Part of a small language model's weights: normalized queries and keys.
Each number is 128 + 32 x the weight over its row's rms, rounded and kept within 0 to 255. Layers, rows and columns count from 0. The size above them is the row's rms in percent of the matrix's.

# layer 5 attention output (transposed), 192x192, rms 0.564, rows 174-191, columns 96-191
size [120 126 116 130 126 107 118 117 109 116 118 124 122 119 111 118 121 116]
[[112 142 115 156 118 151  94 140 164  87  89 122 139 125  85 154 132 123 145 115 159 180  65 184 109 148  64  86  87 168 132 111 135 153  96 175  98 129 120 108 123  76 132 161  87 131 153 168 188 166 159  92 121 164 166 124 201 153 167 113 127 111 145  89 137 182 161 143 163 116 102  76 110 106 126 141 201 107 162 104  95 118  94 111 148 137 188 111 154  55 127 147 123  53 132 105]
 [166 151 105 108 130 111 150 150 178  74 131 139  92 119  78 116 136 152 107 151 105 134 175 172  78 132  87 126  94 152 181 112 145 114 153  90 164 160 126  65 114  93  90 109 129 120 108 136 138 123 207  94  57 156 121 197 200 119  94 119 138  72 132 142 172 126 109 117 135 173 121 212 137 121 129 125 166 123 156 158 125 205 174 165 147 141 131 136  93 144  92  85 195 125 163 141]
 [166 116 113  87 151 125 149 154  85 168  98 147  93 112 120 141 117 136 111 118 181 126  65 154  91  77 153 192 164 139  90 154 112 118 169 156 163 120 105  87 116 123 155 104 173 127  92  80 158 102 127 126 118 162 138  97 144 160 125 189 206 154 178  87 134  85 139 146 104 134  72 195 113 144 182 123 123  62 144 127  96 154 150 163 164 130 159 124 126 102 152  68  83 147 114 114]
 [163 112 105 195 124 187 113 131 122 130 127 103 118 171  69 148  85 176 119 134 126 129  98 109 149  87  72  71 108  95 103 197 132 160 183 178 124 131  87 160 141 145  99 117 126 167 140  99 104 138 112 109 144 123 104 124 121 133  99 176 172 150 133  75 104 157 163 143 146  82 103 178 113 152 157  61 118 105 197 140 129 124  52  76 156 111 106 131 106 151 111 189 106 110 150  97]
 [140 156 131  71 153 107  97  68 148  89  89  86  93 131 183  97 110  85 129 116 166 152 105 176  81 159 127  93 208 110 144 114 137  86 141 149 101 114  83 181 117 150 140 144 185 143 128 102 157 140 132 143 147  74 108 129 165 165 106 157  59 193 136 179 126 173 130 117 122 167 162 109 125 161 147  70  86 131  71  99 120 117 186 123 131 141 113 164 157 143 108 137 144 131 151 180]
 [ 97 114 189 100 122 122  96 150 134 183  94 127 106 151 190  85 140 122 137 112 124 126 173 144 182 134 173 135 123  94 107  45 118  52 150 152 119  94 112 146 137 143 152 222 113 167  59  81  80 157  88 111  80 155 155 126 172  99 109 121 137 111 120 106 145  49 131 132 137 127 155  91  83  87  96 173  80 175 123 116 156 154 122  93 136 107 113  96 120 136 173 181 134 106 119 115]
 [152 113  98 122 160 188 104  96 133 135 132 156 110 152 136 132 168  87  85 151 131 172  87 140 152 142  95  90 174 160 139 128 121 156 104 106 118 105 108 156 162 104 154 159 107 117 161 136 117  63 119  78 117 128 127 128 149 105 108 105  78 146 134 130 255 108  93 158 202 106 186  91 117 123 133 120 133 175 142 159 185 103 142 105 117  86 132 115 126  85 142 106 156 187 176 115]
 [144 147 109 145 111 144 127  94 112 150 167  97 181 103 132 131  87 125  88 128 108 165 136 101 167  99 113 138 125 136 171 126  90  36  89 151  94 173 106 102 106 118 127 143 165 126 170 143  87 136  94 110 119 123 116 107 118  80 106  84 121 131 134 122 131  95 133 109 168 132 131 145 128 146 170 139 143 100 131 134 151 145 198 106 114 208 150 201 182 129 119 158 111 111  88 150]
 [200  60 140 118 127 102 140  97 165 131 121 108 141 146 136 178 156 157  74  87  54 143 126 140  89 104 121 102 192 103 161 130  92 124  95 125 138 107 133  84  92 123 165 167 196 101 131 156 160 146  89  70 114 171 136  73 139  77 136 171 119 118 105 208 137 158  88 134  65 128 163 158 125 151 166 183 141  91 157 130  90 139  73 116 102 106  55  71 135 140  89  93 140 140 116 133]
 [141 146 130 153 152 130 177 155 105 147 157  86 116 113 133 106 103  55 104 124 145 159 129 166  79  98 133 179 133 157  99 157  84 113 102 155 113 175 149 144 114  88 126  72  93 104 157 108 148 112 107 131 122 113 139 122 118 135 141 125 107 139  43 109 190 103 120 139  85 122 113 106 136 123 142 110 113 113 154  87  75 116  97  77 149 118  74 168  77 126 133 134 118  92 153 141]
 [122 143  85 178  79 121  98 143 127 113 182 184 144 104 109 113 116 124 130  93 128  33 176 155 114 169 153 143 103  74 113 129 105  88 150 120 115  91 187  97 125  62 104 170 150 144 154 159 116 110 118 134  95 176 127 134 145 127 112 137  86 190 124 161 158 160 167 146 123 115 115 116 143 140 103  92  76 141 115  87 162 121 153 107 166 190 169  81  78 116  97 138 190 124 186 180]
 [177 136 177 128 149 151 121 146 153 172 182 145  99 146 136 137  71 133 128  62 123 124  67  77 177  71 178  67 112 136 122 117  90  82 155 154 108 173 129 121 152 157  99 166  53 113 167 146 138  95 173 173  49 123 108 128  83  50 125 111 124 151 128 109 134 100 114 142 129 144 182 152 122 144  83 144 141 133  92 178 103  99 142 142 159  98 119  80 104 130 133 111 133 124 116  73]
 [ 90 116 122 169 102 108 133 144 127 152  94 179 162 113 175 122 118  85 105  44  99 115 159  51 154 165 114 103 168 167 103 146 133 137 152  66 204 134 107 134 160  94 169 181 184 103 120 134 141 117  96 117 118 144 111 118 158 151 151 110 178 126 178  87 100 156 102 115 129  91 189 100 170 105 122 136 153  69 123 106 129 149  98 143 102 128  81 172  89  71  84 163 133 127 160 108]
 [ 97  98 143 108 182 103 102 148 157 192 171 128  66 112 182 113 166 131 162 114  96 211 138 162 143 146  97 187 165 164 105 156  81 159  89 142 159 123  74 151 118 174 117 103 155 165 162  64  75 126 126 126 117 113 107 157 159  80 106  91  84 178 203  96 153 141 188 112 142 151 150 114 107 127 175 110 120 116  96 107 120 150 168 145  72 110 113 173  95 167 136 109 134 125 165 111]
 [121 172 110 192 143  66 186 122 153 158 115 109 131 144 146  94 175  78 113 167 141 132  98 131  95 135 146 130  96  76 155 113 109 198  92  77 163  69 132 183 142 210 143 149 193 145  95 161  72 112 143  97  90 146 175 150 148 166 154 144 201 151 151  84 128 133  92 128 149 124 142 113 194 115 146 107 122 130 160 171 176 150 139 136  97 130 101 125 114 104 133 121 106 112  59 165]
 [121 112 177 128 156 123 165  61 125 141 121 109 103  63 129 150  86 174 111 136 131 111 183 137 109  96 134 150 163 164  89 123 173 134 102 127 115 155 157 139 150 126 106 186 147 177 115  92  99 171 125 136  89 144  92 139 141 137 161 125 134  78 118 131 173 129  75  79 219  94 123 194 134 162 158  75 161 133 171 145 117  62 145 117 137 158 108  88  93 105 132  98 140 129  61 148]
 [112  99 166 152 109  83 115 125 123 126 165 152 192 104 142 109 186  99 157  86 138 133  65 115 136 190 152  54 131  97 122 115  88 107 134 106 190 105 105  98 159  81  86  83 103 108 125  95  99 102 223  89 133  87 153  74 168 114 103 125 131  89 101 163 127 103 159 132  83  83 100 164 121 161 103 135 142 111 107 146 126 104 146 143 114 176 145  94  98 142 139 107 165 125 125 111]
 [105 150  81 210 112 127 144 175 204 132 101 182 132 124  83 167 135 109 115 176 171 178 146 117 140 202 127 110 237 156  94 152  93 136 121 156 138 134 154  92 133 127 129 150 111 129 119 176  80 157 172 154 118 147 155 187 204 114 109 118 112 147 143 150 119 110 102 178 103 112 151 144 111 148 129 109 125  89 157 122 116  94 138 120  97 142 171 104 171 135  72 139 129 146 112  94]]
# layer 5 attention value, 192x192, rms 0.172, rows 175-191, columns 96-191
size [121 108 115 123 116 111 114 110 102 110 117 117 114 113 114 108 110]
[[162 155 100 143  79 191 122 106 117 131 119 211 213 178 158 133 104 128 130 140  94  87 122 166 134 143 146 150 151 149 116 153 114 163 157 116 132  96 139 177 103 116 154 109  92 156 116 120 119 121  96 169 189 105 134  92  93 155 158 101 202 128 108 117 141 116 102 133 127  73  93 102 152 186 109 149 105 135 180 131  89 126 141 142  82 100 193 119 117 113 166 128 121 137 115 152]
 [110 139 118 145 138  77  85 100 160 173 147 120 127 130 105 135 139 116 130 135 104 105 116 183 121 126 157 118  70  68  99  68  91 109  95  95 111 102  98 132 132 160  76 107 121 192 121 173 240  73 125 158 140 150 155 187 172 101 155 154  77  86 122  96 141 102 114 122 228 170 124 114 124 153 177  79 147 146 139  73 114 135 171 119 104 115 153 128 120 138 128 157 114 138 141 133]
 [ 83  96  84 121 132 114 164 113 141 122 164  61 165 101 136  59 117  78 153 170 113 184 190  94  94 144 181 140 102 135 134 104  69 132 134 129 106 116 138 176 151 117 103 140 159  88 119  82  48 138  90 143 122 178 161 145 147  94 107 131 201 135 122 114 129 159 122 140 157 151  97 140 107 139 148 119 119 117 133 185 117 125 136 167  97 157 209 100 157  86 107  70 139 138 146 145]
 [ 79 158 143 122 122 159 154 183 171 205 170 120 138 245 110 155 136 107 160 151 133  62 136 141 141  81 112 128 170  89  38 119 131 110 176 166 109 132 154 156 160 118  92  86 153 125 136 200 123 152 124 128  87 104 118 161 130 127 129 150 112 121 116 157 119 163 177 173 142 152  84 148 140 119 135 114 131 125 147 119 123 154  66 115 138 152 141 105 141 117 131  99 135 133 134 101]
 [138 162 112  98 188 175  88 126 105  75 115  88 131 181 128 185 124 118  96  74 116  98 153 153 171 130 122  93  71 101 181 154 179  98 135 132 166 175 137 112  71 160 170  65 137 118 134 120 147 112 159 121 128 154  96 125 111 122 109 135 110  97 104 136 143 103 171 130 136 175 152  95 120 125 154 171 146  88 161 131 165 145  80 134 109 111 148 141 119  65 112 170 114 113 107 135]
 [133 136 180 134 119 126  62 116 141  53 117 126  91  95 127  98 102 136 100 129 125 171 140 105 132 136 123  87 124 119  85  66 170 118 150 152 130 122 187 135 181 109 138 119 162 180  82 143 141 114  98  97 104 156 107 135 166 128 129 136 193 120 128 140 142  82  96 149 111 101 136 129  93  10 156  82 121 138 108 110  82 148 134  99 176 100 143 169 166 149 145 133 152 134 133 130]
 [ 90 142 160 108 121 201 189 136 104  89 113 190  93 105 150 120 109 126 139 111 103 159 105  78  64 116  90 130  91 153 167 206 180 151 139  95 175 141 134  14 137 106 155  95 113 114 119 163 103 110 106  83 145 160 117 173  89 133 117 136 154 204 107 146 119 174 150 165  98 107 153 149 129 179 116 143 119 153 133  84  96 109 123 136 117  81 114  97  88 155 136 129 144 103  84 163]
 [140 163 113 128 132  81 143 138 155 142 110 124 202 115 153 160 104 136 146  82 180 166 134 104 126 173 101 115  60 141 137 127 112 113 130  87 108 113  97 185  52 175  80 134 122  63 120  67  87 138  90 153 149 173 152 140  92 142  73 134 138 136 150  81 116 183  91 151  96  92 119  97  74 115 209 153 118 158 117 149 131 123 102 119 182 149 174 165 136  83 166 145 137 115 121 147]
 [ 74  94 142 156 128 124 142 105 119  74 121  86 165 135 110 133 145 124 172  70 145  85 148 168 141 165  71 159  53 106 139 177 142 124  94  98 165 107 117  63 188 119 104 160 166 151 142 145 177 154 149 151 108 134 127 116  94 104  71 142 133 143 170 139 118 117 143 166 109 159 103 156 117 172  96 148  89 112 144 114 187 145  72  69 148 182 209 133 167 113 123 107 118 157 173 199]
 [165 112 134 155 128 124 130 137 112 113 112 167 181 171 126 153 160 155 178 120 187 169 171  38 120  91  98 150 141 112  88 143 172  87 138  95 195 165  61 187 108 175 139 112 126 131 134  90 202 225  90 129 149 134 114 151 155 117 177 112 123 145 150 134  65 180 108 116 116 141  99 120 146 172 125  77 127 138 141 167  91 116  83 153 100 129 150  58 165 157 143 110 142 109 140 127]
 [ 91 143 148 105  98 106 119 141 149 142 134 142 169 154 144 172 126 164 116 163 166 175  35 118  94 132  97 112 170 133  70 184 148 121 113  92 138  37  82 152 158 101 144  98 146 159 155 168 111 151  84 112 177 150  53  79 180 147  23 135 169 138 101  85  47 137 136  56 135 134 138 105 146  56 162  74 132  99 111 124 125 131 163  72 159 134 125  96 166 125 115 153  92 151 109 154]
 [144 157 146 122 137 133  79 116 132 171 125 137 148 145 155  95  76 142 106 152 139 163 114 158  97  97 121 153 132 176 174 163 132  95 127 148 125 156 121  95  54 124  57 122 115  86 161  81  91 150 118 124 112 129 109 151 155 136  71 144 114 114  57 144 205 131 129  96 224  54 131 148 144 166 112  69 108 111 161 119  78 168 165 111 169 136 171 130 124  80 145 116 130 154  85 130]
 [115 131 155 119 116 173 130  99 125 200  94  99 120 199 109 166 123 122 110 137 161 170  75 101 124 128  88  83 125 159 127 122 114 114 118 149 124 173  63 123 129  86 119 119 111 102  84  91 158 119 153 115 186 156 156 136 125 141  92 140 159 161 127 171 124  92 135 104  37 126 144 170 108  86 128 103  95 128 181 150 129 138 107  93 159  91 129 153 192 197 118 122 143 122 142 109]
 [146 112 134 115 118 134 112 130 108 182 155 145  55  66 100 174 102  92 153 151  89  76 113 106 124 121  29 126  69 164 153 140  97 126 123  96 114 152  79 187  55  76 165 177 129 193 147 131  91 135 128 117 122 117 120 118 155 147 154 137  63 120 133 100 163  55 107 140 163 138 148 155  96 129 132 119 162 112  99 142  94  82 122 130 118  96 150 108 129 199 108  95 107 144  87 103]
 [143 162 126  99 120 161 124 109 138 100  91 112 167 167  96 129 117 153 121 107 121 144 106 177 135 121 150  75 139 176 117 131 153 199 124 135 173 102 143 130 133 144  89 109 108  78 102 129  84 145 194 162  97 153 157 184 210 145 175 150 100 190  99 104  88 138  63 187  79 155  87  76 123  58  79 118 163 113  68 107 128 145 141  90 123 106 139 172 117  83 134 132 130 122 173 134]
 [123 158 135 123 119  91 112 114 124 249  99  94 168 158 125  87 116 189 126 100 152 109 103 174 170 144 106 160 103 123 141 115 156 107 140  81 102 122  50 141 210 137 203 164 126 132 130 159 140  81  75 133  80 118 111  62  87 142 195 105 158 111 124 100 185 124 139 156 130 102  94 104 142 120 119  67  92 129 146 178  82 115 161 226 135  75 111 191 150 134  70 146 122 146 137 102]
 [106 122 117 135 151 111 100 162 108  56 142 171  69 108 147  79 138 107 180  62 114 146 107 228  63 145 138  92 153 164 120  62 132 104 166 133 129 121 189 110 120 122 132 128 124 131 129  75 131 168 108  94 157 111 150 142 106 140  82  65 158 163 121 120  53 131 114 113 146 147  94 117 124 168 120 144 125 129 107 152 115 126 147 112 164  72 159 154  95  77  95  56 161 127 172  95]]
# layer 5 MLP up, 768x192, rms 0.161, rows 0-18, columns 96-191
size [111  88  98 105  99 102 102  87 116  94  91  97 101 114  99 103  89 104 103]
[[184 127 140 134 102 137 143 128  80 125 142 182 165 119  68 184 155 138  93 128 196  83 130  93 116 128 112 156 128 123 169 146  80 125 148 119 151  87  99  65 175 137  71 142 121 151 128 149  45 114 165  73 143 119 136 134 139  62 132 117 114  98 149 107 172  58 102 137 154 150 117 103 151 117 100 116 194 149 155 126 152 127 128 165 130 115  79 148 120  85 121 117 114 108 117  76]
 [135 139  78 137 157  60 120 150 116 148 148 159 168  99 106 104 175 159 146 120 118 142 134 181  84 144 112 136 145 154  52 160 126 102  95 165 136 147 109 159 113  88  99  60 137 191 129 160 116 145  75 164 138 175 116  96 129 115 181 120 161  47 108 162 167 131 107 189 122 138 159  78 103 128 145 144  84 119 128 160  95 130 147 126 132  79  76 122 173 140  89 126 171 218 130 113]
 [114 134 155  99 132 114 124 114 124 133 132 133 112  50 160  67 150 154 112 143 169 171 115  89 118 110 163 106 175 100 135  97 126 144 136 105 100  70 119 162 114 149 114 158 148 136 141 154 107 149 165  84 138 119 141 152 219 128 166 100 127 157 151 168 133  83 131 110 137 104 148 104 123 110 146 131 129 164 115 121 150  48 202 110 163  78 161  80  90 100 125 152 194  88 121 107]
 [ 74 103 160  93 185 172 137 163 120 133 119 138 169  98  88  91  85 144 123  80 159 164  87 133 177 136 184 202 183 152 129 133 132 111 146 152 144 132 121 134 186  72 109 140 158 139 117 146 110 138  91  38  75  94 140  49 121 141 195 148 126 127 140  86 127 119  97 190  88 109 116 150  58 114 142 139 117  83 144 140 134 136  68 151  79 151 111 102 172 128 162  98 158 135 103 150]
 [ 91 107 108 135 121 134 139 160 126 178 150 112 113 122 243 141 121 117 135 144 142 130 143  76  86 136  86 170 113 118 141 169  92 145  73 147 139 136 165 129 101 147 142 110  89 160 157 123 145 129 162 113 135 126 124  97 180 146 215 117 129 113 106 123 149 133  97 163 124 133 154 168 141 130 112  96 166 131 126  90 174  40 141 151 160 120  94 104 122  93 167 158 174 150 107 129]
 [135  95 129 121 191 160  71 146 139 126 138 186 166 150 102 144 168 149 112 165 152  70 125 121 181 176 147 103 168 201  67  81 116 132 115 178 101  44 125 114 138 155 110 153 138  87 142 166 128 118  99 108 138 111 152  96 123 132 185 111 104 105 116 129  46  86 172 148 176 133 150 148 158 182  66  92 182 114 132 102  85 138 116 153 105 174 176  57 127 139 147  99 148 107 109 171]
 [114 160 167 133 145 137 126 161 130 125 101 141 191 186 126  97 142  93 107 115  97 100  91 150 124 131  80 185 138 134 190  80  98 142 152 148  96 152  96 124 107 181 136 180  99 146 158 155 132  64 127 120 164 157 104 152 177 144  59 129 112  86 147 121 144  91 120  89 126  88 152 102 115 122 134 166 120 125 131 140 119  93 116  73 133 144  91  76 125 151 173 187  66 126 134 143]
 [ 35 180 160 151 141  61 112 132 142 168  78 105 106 152 167  85  98 137 129 164 120 121 112  80 136 129 142 162 184 150 163 111 124 143  95 112 104 180 138 165 102 100  93 133  93 125  94 162 150 119 103 154 186 145  97  96 145 177 133 133 151 142 126 139 119  90  92 181  95  93 148 134  52 121  91 146 131  53  67 164 120 167 104 109 100 134 165 151 104  85 123 122  90 129 126 133]
 [140 118 129 112 133 136 121  43  81 138 153 153 169  93 102 156 119 140 112 173  81  85 153  62  68 128 131 118 126 122  54  62 123 127 154 121 118 115 139  84 167 121 124 129 122 158 115 139 159 126 119  93  83 133 148 108 129 118 116 137 130 164 127 163  81 128 109 135 116 101 140 120  21 132 125  94 177  76 104 173  93 104 158 142 143 125 185 170  82 159 106 139 121 151 102 113]
 [172 165 149 151  84 173 132 101 117 151  98 188 163 180 106 111 133 129  59 127 180 104  68 114 127 105 117 167  82 109 172 150  98 156 118 150 137 122 153 173 152 107 161  67 142 127  87 114 175 139 163 133 110 112 175 125 120 198 100 182  85 150 142 161 109 117 103  65 123 128 161 142  57 159  60 125 145 158 124 211 126 141 164 154 105  72 128  98 161 144 140 134 184 105 143  68]
 [111 143 123 136 118 118 134 100 134 156 179 108 101 136  88 132 117 127  95 118 136  52 129 108  98 116 145 132 169 147 182 110 153 160 114 135 161 128  82 183 130  87 116 148 176 175 144 103 148 130 125  82  91 128  77 102  89 170 121  72 127 170 134 105 129 117 171 181 170 102 113 146 136 135 139 140 197 133 153 152 134 181 141  79 106 116 133 116  90  95 140 150 201 130  64 123]
 [107 138 135 145 119  83 125 146 188  80 113 160 114 111  62 141 125 166  53 136 166 140 109 150 135 141  82 156 100 151 151 161 140 101 174 152 147 159 107 128 109 151  77 110 143  69 155  89  80 118 150 101 163 131 145 147 146 124 105 128 101 147 116 146 194 117 144  89 106 169 119  94 163 116  95 153 180 179 176 110 155 124 149  99 126 125 121 144 146 117 147 104 101 128 155  95]
 [128 117 197  67 161 111 146 109 122 102 102 103 133 106  32 138 145 109 145 136 137 123 181 126 136 120 189 172 137 148 161  29 126 145 108 183 124 117 114  89  64  96 139 138  99 205 177 169 142 116 193  93 101 211 117 147 144  88  99 122 143 117 105 149 116  95  94 187  95 124 153 105 118  96 111 110 122 102 190 145 134 153 170  92 155 184 164  92 173 157 160 110  97 130  77 120]
 [156 101 156 121  81 168 123 115 169 126 172 159 159 135 139  93 123 118 151  87 175 167 108 181 151 135  88 186  66 120 104 135 151 102 143 129  80  43 185 125 146 122 148 120 126  96  94 137 136 129 142 189 182 119 145 149 162 139  69 139 159 115 155 148 192  72  98 159 105 130  98 170 128 106 117 108 156  53 158 140  79 162  28 144 137 159 171 123 181  74 132 126 181 134 112 137]
 [167 134 203  79 122 137 112 115 122 123 142 152 138 152 112  91 148 137  94  77 175 125 103 150 200 116  93 126 172 181 117 160 135 143 171 116 136 156 216 170 150 167  99 134 109  91  82  97  71  81  96 137 133 104 144 147 147 157 127 146 155 158 118  89 143 172 124 112  90  96 136  91 150 204 102 106 138  42 174 171  92 105 107 155 231 156 177 110 129 109 150  85  87 141 128 149]
 [103 144 150 158 135 110 111 156 152 183 103 180 183  99 164 133 134 162 139 139 106 124  98 111 104  80 130 155 114 119 141 135 111 114 116 169 112 119 147  88  97 119 188 117 108 101 148 117 121  47 198 135 112 166 117 175 146  97 137 145 117 165  98 104 127 122  96 133 119 143 119 124 134 137 105 107 163 175 144 124 129  63 128 127 105 103 153 107 127  86 159 129 151 169 130 194]
 [ 87 129  97 147 116 106 171 103 144 162 161 107  97 113 147 123  91 187 159 129  87 157  85 101 162 141 208 125 144 188 127 101 106  95 138 164 108 173  92 134  72 112 175 135 117 171 121 195 150 120  94 122  92 102 168 113 176 155 181 140 107 158 159 114 192 210 116 129 115  99 112 118 110 104  92 118 187 100  72 105 133 123 129 136 141 101 122 105 191 162  97 166 128  83  83 113]
 [166 126  84 168 146 146 110  41 178  96 138 158  93 131 153  56  83 161 199 166 134  97 158 125  81 131 140  81  96 144 186 152  93 153 119 137 138 151 146  54 131 125 151 139 162 149 108 148 140 161 138 141 163 143  98 127 161 156 160  88 121 154 105 166 134 132 150 161 138 142 110 130  72 114 112 132 173 143  78  99 136 112 112 153 130  69 137 119  90  68 138 119 111 103 107 126]
 [166 106 149 138 159 124 138 114 143  73  87 197  81 140  89  64 142 156 150 137 140 161  71 157 154 144  79 206  59 154 105 128 136 115 136 160 162 114 156 159 133 120  69 138 123  59  85  68 129 126 124 166  95 179  91 105 228 117 144 114 134 119 126 144 161  88 133 142 155 181 169 149 155 126  97 123 157 107 146  98 133  86 158 122 168  64  75 130 139 158 139 136 111 129 112 149]]
# layer 5 MLP down (transposed), 768x192, rms 0.243, rows 0-17, columns 96-191
size [109  89 100 109  95  96 111  97 105  86  87  97 102 119 108 108  92  97]
[[177 127 175 126 155  91 177 130 131 131 115 116 104 152 142 163 220  97 106 168 150 115 153 147 127  72  95 123 131 174 198 140 100 122 157 158 150 106 129  84 143 116  91 166 133 158 129 173 111  91 105 161  90  81 111  63 121 121 121 147 178  95 121 214  88  50 128  94 102 118  65  88 212 122 100 154 177 104 152 138 135  85 134 126 137 117 130 123 118 122 125 105 163 135  82 121]
 [ 88 106 176 110 181 114 170 130  86 142 137 115 146 103 161 148 101 137 130 104 189 119 197 103 132 124 126 118 161  92 188 138 189 162 159 121 174 111 144 145 108 170 108 127 157  96 118 176 122  69  87 136 117 148 177 103 143 137 131  78  94 153 155 129 134 130 125 124 101 145 173 113 146 106 187  71 150 139 134 139 140 101 165 163 107 162 118 120 150 110 172 170  61 118 146  63]
 [132  91 109  79 116 130 114 105 196 148 165 139 109  81 153 127 137 131 142 141 151 166 127 125 102 137 131 119 128 105 116 118 146 124 103 119  82 168  40 118 119  97  88 128 155 137 155  88  58 127 154 105 143 107 136 134 153  91  84 184 113 179 161  97  64 142  71 119 150 104 190 143  82 161 103 134 109 154 113 147 114 117 148 139 160 158 120 183 101 151  76 170  92 171 136 124]
 [ 77 134  88  99  79 146 101 137  65  85 125 120 110 163 141 125 123 118 130  93 151 143 124 105 118  78 204 118 164 120 122 108 148 133 118 143 158 100 162 108 167 148  83 109 115 121  87 150  69 100 177  76 102 152 121 110 137  98 132  69 116  87 116 147 126 145  91 141  88 138 119 131  85 127 111 169  96 130 124 109 121 106 170  82 151 201 102 128  64 197 117 105 108  93 131 126]
 [114 143 142  75 169  97 166 126 145 140 113 130 105 163 176 169  99 112  97 167 141  86 100 128  69 163 122 125 150 156 176 132 168 131 158 132  99  97 117 146 146 107 201 143 103 143 156 147 122 142 101  62 155 120 155  89  99 115 124 148 140 196 114 133 164 134 151 120 137 148 100 134 161 143  95  64 110 156 120  67 116  84 144 150 190 155  97 120 205 141 122 123 170 157 116 130]
 [ 86 149 185 182 160  97 207 120 166 142 136 126 119 117 156 118 130  89 227 128 144 103 110  81 175 120 180  48 125 112 130 112 176 137 203 136  83 164 130 105  89 123 163 113 195 103 173 136 169 142 104  82 128 130 179 106 122 131 136 137  74 146 142 154 129 130 146 105 157 134 126 179 121 150 111 136 127  37  55 136 151 125 138  90  63 180 111 110  90 158 102  84 141 109 120 108]
 [126 115 148  88 153 150 195 121 139 133 132 147 162 112 113 171  92 124 108 112  97 175 132 146 150 138 106  97 175 119 139 157 120  90 143 112  93 120  71 118 148 118 126 110 147 146  69  96 140  83  94 117  90 136 132 107 138 222  85  69 161 156 130 138 193 119 161  50 137 127 174 153 162 170 169 203  83 140  97 149 123  96 130 103 106 133 167 153  92 109 139 150  57 217 122 127]
 [158 138  75 110 202 197 136 148 143 150 141 105  87 128 131 159 137 111 133  83 176 142 153 170 205 154 127 146 146 168 105 155 133 125 209 141 131  97 149 151 122 104 124 121  86 140 179 119 150 171  78 122 130 184 123 141 164 190 119  60 109 115 110 119  85 113 154 109  78  79 153 100 100 145 165 116 160 137 134 104  94 146 113 118  70 145 118 136 130 113 109 155  60 132 103 179]
 [131 125 137 122 131 130 145  96 127 145 111 112 135 112 159 127 163 142 117 206  85 143  96 119 148 138  76  98 114  67 118 136 163 103 151 132 134 168 146 181  94 105 125 133 145 134 183 113 127  90 121 171  89 155  85 171 152 117 141 128  91 126 120 141  87  87 157 138  62 153 149 103 139 116  84 106 138 149 152 144 109  86  79 110 103 141 128  76 131 125 161 139 214 149 166 102]
 [196 146 147  88  66 135 102 150 115 150 112  85 160 117 162 158 130  76 150  98 139 137  77 199  99  93 121 133  99 188 157 122 134 146 119 129 113 140 179 128 138  59 127 141  93 142 132  89 126 185 126 102 106 115 134 119 156 174 130  95 128 111 121 136 115 104 133 142 125  78 119  65  73  76  99 115 120  72  76 104 126 175 164 112 130 154 112 133 163 128 108 138  81 105 141 173]
 [ 94 143 102 114 181 147 147 135 144 154 158  59 112 141 109 103  91  88 105 103  94  93 106 152 142 167 155 119 154 109 155 136 152 204 133 161 108 168 116  89 150 109 139 149  89 117 172 114 111  79 190 108 125  94  93  80 138 138  77  94 113 163 167 143 179 181 133 168 168 126 134 135 225 129 153 149 132 144  78 117  87  75 117 116 137 152 149 132 119 138 120 192 118 148 135 142]
 [148  97 119  79 109  89 134 150 119 150 107  94 138  75 125 187 138 118 116 175 141  90 199 107 179  97 177 180 120 117 161 173  97 121 157 142 130 154 103 144  88  91 137 106 106 112 147 125 144 127 123 136 115 105  68 118 115 115 127 141 135 145 121 131 113 101 149 118 130 163 157 101 132 111  89 155 116 166 126 175  74  91 165  95 135 181 173 140 173 148 124 123 144 183  91 140]
 [127 113 113 131 108 123 134 171 175 117 120 120 104  82  92 158 107  95 152 136 106  93 147 167 156 146 126 139  73 157 127 106 148 169 128 104  27  89 156  59 178 202  98 145  93 102 144 152 116 107 123 125  85 117 117 103 174 175 132 160 102 121 119 101 111  64 136 117 107  83 142 128 158  73  92 148  83 110  95 203 150 156 142  92 129 146  73 110 169 130 166  94  92 164 100 157]
 [134 110 120 130 119 119 127  58 166 132 145 134 168 155 108 137 120 148 167 132 156 162 120 135 175 136 152 132  51 108  82 115 107  40 117 141 103  88 155 192  58 128 127 158 156 141 161  72 140 136  97  36 150  98 132 170 108  98 112  81 133 130 192 125 169 127 133 170 130  96 130 100 153 133 106 110  95 124  90 112 125  85  95  88 111 122 131 119 149 111 114 118 136 108 171 120]
 [137 141 126  62 117 123 147 100 209  81 166  99 123 178 123 155 176 128 116 194 115  99  49 132 128 115 126  96 106 217 119 124  92 196 130 108 161 146 144 111 139  80  75 145 161  87  94 174 118 148 140 170 129 126 159 155  76 116 175 127 192 165  69 120  95 166 157 124 106 137 171  94 126 163 175 135 124 129 162  85 104 123 113 163 131 145 112 106 133  96 158 137 101 154 111 137]
 [151 137 132 197 177 174 105 142 161 133 105 137 105 100 152 153 106  99 173  79 164 134 103 118 179 186 121 139 154 111 149 117 122 148 118 110 124  92 163  64 180 154 166 145  85 126 135 165  98 183 114 123 177 105 112 121  78 184 121  94 103 195 130 107 169 126 119 147  68 119 144 123  89 139  79 126  66 172 122 152 106 109 101  99  84 150 117  98 110 109 143 106 137 188 136 100]
 [115  70 132 167 156 139 120 102 189 104  90 154 113 132 153 197  81  85 116 146 131 125  55 113  98 176 115 133 103 158 121 134 178 171 166  89 143  87 153 109 117 124 138  78 108 110 142 115 147  56 131 153 153 109 144 112 140 136 142 145 139 130 144  81 129 142  96  97  99 118 148 117 116 114 161 117 143 147  91 106  74 193 187 134 177 146 151  96  72 131 111 123  85  90 144  78]
 [ 80 158 125 126 124  38  59 158 149 115 101 149 125 202 108 148 118 100  77  79 117 168 127 126  81 173  91 169 125 144 140 115  96 101 168  81 142 139 124 172 107 140 168 168 111 102  94 123 155 121 129 188 119 161  60  96 129  71 104  97 187 119  95 147 139 185 103 119  98 140 140 129 122 113 119 169 181 124 178 122 108 124 108 102 102 176 152 138  80  93 132 150 135 104 146 108]]